Weights of a small transformer language model.
Size: 16 layers, width 256, MLP 1024 tanh GELU, vocabulary 2048, 13.7M parameters.
Architecture: rotary positions, biases.
Training: a variant of Muon for these matrices, 572M tokens, 8732 steps.
Each number is 128 + 24 x the weight over its row's rms, rounded and kept within 0 to 255. Layers, rows and columns count from 0. Numbers have three digits each. The size before them is the row's rms in percent of the matrix's.

# layer 6 attention key, 256x256, rms 0.11, rows 214-255, columns 128-255
101:085168125091154104136089102107138156153157118092113163096132154104142181071095125140106100122092124115174104115129119151137101061123157101126119136109136092150145132134112195102094106124123190103098165115184123145137170144136172084105097132136136133129133142130105117123154114150125171149122136135124094076134144127158144148109110120120137131142118154125138117098120142096146098145122
105:149175136119118130157115179162106138152160131088154134119117124119082116091112097135113120129144154110121110091135150140135124163114127128135143129103119153137145134150155127139134078135171173137120129095130104140140144108124112136053136110132089167078176124111137113127146145166128145115146113136092116163115123135151104111112105134115173139131106102117151128144163144086086084109120
102:076144123110161099166126143143105113129126157110092144121140118143147124105157152141102119090158147080120108100111130143154103108113124142133096077127097137108137114149126148115112147126110149137068087138125128121130120139145102098100143139160134144139130114090150130154129131119140147095147167107142110108139103137143145071139073105140146119110109107124148094109110142103131151136146
101:087115146140171142141134098137109119127123132098101115143122129167110139126156140136133118134178124136172133152113142158141105174121146162117148129154080109099129166137151175101107088147120085131142148120111126149104139174143156118120149122140174139140139104101178120133117108118102103061142099154152087089145124122104093124138065128153128107119111143156071081167141132130176122139141
102:092109150164094139094136127144097149125119125117108137075120147098106096149119099125133079108153149142138165110142154131131119125128167091109119085144194107110153141171124143113141097139102124130166163119133116116103146137113172112127103137126160104106143138153073057116131152125128148159128135101101125125154167110111155122118130184102147116105141096124093184145086126105130119133132
099:173092089117133153103138112106113143141144094162164084145156126122133137156135169171111090152151150133109133085118133139120123126162103131205115116119153155141132104092099156117096137147102076136165148156121157093136123128091109131077134111093135105104151147096163116120122145154137143115146127131135165139133119115107081109104178115101080107134141094113109137171093139138132093117104
099:122161132134126115105141145143118143135154133146180109112148151118137128138135097146172149145108152173159129129113152152160126128141161086092102108115084130144137142113117140131099114130135092061102129108142151153149139132089134094132103127066115103095087130127124174146136158103089128103152171143107122087117079110147085116171143152051147146134143133133102137135145104147137128077111
094:116120132125084138103078148129123122132142120169134151167168091114107159141144149156138114097158157136128112122141126122142150157091111114132127138176113083153132139090120142127099157125131124112112128145150130137129133094107124101128148158189130164130101151125150136148120100136117152116105126145110105161101134118146107086109149083088127133120094147110151125109152108091091120139148
096:127130126106120143107107129125120125115134098156108153110158112129131174146121127141167109120111102097137045137134115162131116140116135160164182109113100135133123121101125142171149153158127123104114181110130141140074129109115120109155126105169148127135135150128172139128142133143148114085079132090121118097102125138098110121181119139105143129152123120129109128174165154097146137112163
098:152138141128122123134101124159151146157180087113115159158123151117131145132138134129150177165128098125100097099156107143171130142084189140129155167115127128138160165091087109134134131125110096129138091119143100087093087123134115161109147113115145154126175105093146097165129131135113122147143153121114102137132145141126108121106115065197101123117127139155112131120141106142106133119155
084:094130159137101139131110144156110109125130121136121110146099142155116164141127178128116150141136161135137143124109129114127088127121148072072118116119159140110129129135111147113186146113143115168158123091141087127086120090150105133126165116131105076126091192137109127121111155107153170147140121113126125157143142166101132144159127178163108123134140119085109113122118153108136130163099
075:153144149159138155142161133132125130122137144078140145109122136120119110101119090128125120096181133119139131149132127107098139148094080141180089142153087115153121112126140120107135114108113176162105138096151165157128132155115119130104083121167132153167149116114149097128128141117128080118085154158158134113114135125133123129097157130169171113115116176104144152102136133100104165100110
086:132119130113085114117143130106064146126127119125160133154149130144183122149100159119119103085154131165123160131161106099167094132106149107094100118139109148095101124138153113126137097115164163081144124101167129101092149115084143144113122122119105104153092116132109121108146121118164104156110141124144126120121097129095134144146145108121112195132159161110159147087105101143147172115119
085:114103123136119106093100113196102094133127114111092143157110144139114185138123130113095119134154139106148172124126146097129110084112169101126112137118138117115120148094128152108130104124109146129141142118128134098138096132141156145167091163130109136136136171124116166124108131152093128101154147083089134169153159155125157160129116136126127121155148063157123160101069131144155141110127
089:125141124127132135099160144177090109077142124131100141118145109124142154121144132119084154083121124130168099102125104174123169108150157092126115111093104147111137120105158154101161070139114109150099124107124127146128114081140155117122115152151155150122140135129132086115133126141097125145158169088127134119145157145132158162104146135130131145155148104139094114109113121143103129127121
083:155131079115118119117133166150126105135113116136068162172119148117135137132167133152136104112142137090137121130121089096136133102136136111128129127134105131131111150140131181136102143143168148139085140141122146161128107105126103080161128122129110123117188156172130078109112111115091093137146118123116119148156140129132134153137097143135126125109123079135114110122134128162174117179171
077:145139133110110098140123111141111142128152114144149160090145147111116123116123128118123095125128139132142147062103167098149128126137185115186148086133113120115112154103144151082125174093122166119122098132115084110108173143130096104122157105136100125093108102082166056158149143138079147134138123139115116142120141100115111084165115135140137107153117096151171149138122090075137112130118
100:142161081112132128121144134134115126139113155144101145134101169086133105102156128142158143103108118143133089112134117149100093148164138142168182094093118102132156088121131136128101118183164101111127122141094162134129142120146105118150111145120149117150170170157157103119147101091111116148138143160120123121145097130128100142167102142120126120132121123117099078122146098130138140128180
102:165144081146132149165137096102127164123107163080145118125113104126136095125063147145137100147127115118129160159124183118144154115140116136105137187127132153093120144110141083083130154104137174173143095130137089147112131127139132112093123118124147119114135153117144154126136101157176119127110139149120142103076162090138135114090159153151139095105138149125129128128104108139121103116101
086:138100147134109107132106129111124129108153101061138116136113087131152114140136173098120145124107080121168155188161121152158161091087135146109088191133135122113088166102164146088148133109103154115148107134156098183109108123139147136102140103170105130104107140160089146113079135161133141104126126152081129100124128138137159113112151129159144171150111122138154170091136137099115096156105
108:113120153104142093170099120111154104125100148105120095099092084112125123124159122133139191183136131114129142132142167128105076144099111149114123132158085139156143167103115077136118123083116111112098122116135093124102118137152078109142139117124117126097149143091144139175158096158220111116131108153105148138128111127161149131112128125117137112094084151110136144140122158095100143132115
104:137120116156140130131083145135096137133143140113121123144118148114108118098126166173090132117118105083074084155116132142153157121094118105108076141132133124137114135157143113123144150104102127155145105161109143173136105147121148118106140134116104160155149119125105119119135140160159159144132122134166122105138110083118128159083102147141154123148097125134119108116161066148122080134122
110:135115145129145121156135113101151079107130102108156100128144107127141145127125168106117140119125112081133077184163174138100138107128122127081123139130130120104129144104151099128114179151078139118116094123206129101132122142113124114144157099176143139122125136132146178144138107167137116079138115104118123094140135148132113125080160129117083133158141192107167097127127150133139117129146
097:127119111138094099135088110106136110127152116117152070116103128134145145137113144127114121144111161087100091150134127165113210085146080122130118154090168140139127111139132128115136174120129101146150151127146119135172118123107139135094158173123121123133148134111129104088160144160155171084120095118106188166143128141146101160098150149127130127167072171125156143135130138173130096113154
102:114137115114161113105078165120123129170086086123135098136149117122169130143120160108105157080145110107164170165116103157123089149109144140125145157150104114153113089149139121145113143134129107139118125134112126129126082160148174179105127137163137163077144174163109138151161105118083110107142131087116109056161143139152123121137065137121092111085091153142165161114149105108108151133136
109:114116115078108085143099143074104096107083110112148110079147084122124124172099127108101158077120112113153099121180124109104149128125081117129126175106137131144097130110143126133173118134076141130139115098159096134160103133122149155128151123144092130107165105095125128121184139151126141110137098120171126128101137107132101122108177175157137102123124141116159140119121144106152102159090
098:167133126141120135137105173109167124109128119163116140113145154154119116140129113117160113162111142144127165117113124119135080158141141095153155096149084062126125115062111154149171128130127111118106145150101158099156120089113131133117118129116121138175131119162100134135138102141124115130149117108124138116143140100112103098134135116138068137128118085115118116151155120147127172151126
101:124145136150105111121112122149138119114129156057107120120076129132106155145109105122142156108136173123129130186134186130140147116142099149136138118090108178134079140164142156136170142089151165140132118130171102161090131162092101133149120128127157125105119150150163123131151130155170136083102143096141129136133146106148135086092122195121132135120098111112141163157161133117156110097113
103:135129113130096178118120150160145119118135145132140151143133117150131122129173076112108100116075117116146148129122090113104121144182135140138133135116082142122128164126109145129113066143123138148114134127099165167117138112125117159096121103095163124121149154148173118159090113126131081104118104142081101124115129147165138118146104135123117149155119142106092117132147134138111143166180
112:065092117113112147141091148125132110116141132174143126145171131087139141132127124141119137122128124123146112130106121124129128128169093167140117132124143091081129119116132119130125147133134151107109121137146136068173125158104112139161150195111088122138136168134072109105200144097107110149118136114087163176114150130174114178109126143090179135155128143095139146109116131122116102096142
094:135118142175124108101095117137134120118112136149150088109111125137135064147139091185170115102075148163137134120120123084154087162145050095174142098121162088129118141087127118088097115109129152130144134118154141140128086113104105089154114146128138112158132143096152186155138138114136100167095146131135159129100114106134130156127113092110173137135118116163143134139122159149096151086142
096:082133141138111112143103174114125100133148115104156118155094137125162147099143126163154141150103139096160125149111140122098103136102133121148139183128142112123138121085137133114178097080131126099112123092157140089109097126070107106148151105145112141116128139102103174136143112134120120134103102153104146118098143110137149157145141132142119132104091143134161155136138140118166178087138
098:135171122135122123097159126116131110125112112116126125155144131143140136119121101136127130113051097169119138198152095160183126103146142122115126167124125165125145127122096162092146129128138127176092153114135139151127124141093139162159149166111115142100125143141118160137111121161151130141119132129113144146154132139122090083123145090107099148126130124161131087153149109160133125119079
087:131155144128163149071095089163123177143128132113131128137112152165112125128163136116156128100124121139113147167170140107135105082103125097109156113102120069154114135116078180141152116114146121134147144116152147115112123090108118088165138185132116106107149139066123151115116139087113085093152166117077132117140149156148104124101139081125145132124141087147128139129138142120150149109115
102:143134156096090125144112109103097117099172125121114071097115129106116135118126159169109135111128172154150145091124111114114117111142155083115171117149138121076107140077153131133111144133128118105112132124110109130176132122150130138139117134119129106095136179166127124151124158124128131107189091116159123080176107135142144130152119157079143119124107108120114114163144143126119132148133
103:130130143126166152108123113177176126141142143147116122122110111131122115130155101108129136113114142153169118083107134108161152162189144142075128121186126077116088117178118102129147112129124085100130111118150145135171128139133131107135095110117166106149098091150143145151133116092109131164147127147146141064145107099115140099086135162072147114111126124169118124097131108135093114136145
099:146105157116134131098120109148141097128179111120123103109153120126142116104141133097115139142170111148134112093156139102155128151108132049151125102158108120101138142132104123157114125121136118103141127173071070123179148081095093109155139164096124114109136131117084093145168140161087139107144097115145150167143144117114090142164119116129128141094151124094162114055132118133061150174110
098:139116154152146146131109147143116139121138082108138126167087161110088161117176129177104139135151143144105139086131082142121157136108153097121130102123153126120122157122129160102108115095107090126125141127095108110107109135113084159109114147071115131074148091126153078126112179144148170162131120137122125130105102138108104118136101090125160137149123070136101176120158132117158110150098
094:084130138153125117144099137120135142113153134123152120172114115125131161186138143130118096135092109064147152158155119120130081141112123114130116157117151159155134123125120120112132119145108126149087131130143137082112099115126091132105162106115150129131165156130058128157135165151107132109135139085127109131122129083177124127157139116139161111112137120100118109111100168101157138136125
101:177095114129105107147098111129133130162131102173103120114154173163129135168138096122138132143127089128144113052102120091132122114143113131138138143148173125113158132105080121108138156128132131106155148115111133139119175106055144104123125103116124141149135129091100096133169133151112131136122112146154130143147093155114091111160135079103106106100128106096129114147071105222099145100160
097:140176123115156110120122099132129135103095086185096147153141146110144103164139086148151178131143099159108096083107139143149086135126138085122124127166141091151107097135118109122105142123128106121128113128137147122147149134154194140130111114122135136106128092097125158150150110126095116158157132144154137063164089135092110090154162165123137137137132135094138116154132111145158138135113
109:169121138133171147155099088179103118147179152075105101140084153099095138117121116147125115112145184089153122137133144146101145115099136108146123115095105127132132135154129117156138151099100157142099087140117123125091179146173128126104106123132100178121140155152140099095113128170163125115152135127149122112104142145131154128097124166174151072123109131145138164163097141105187144090115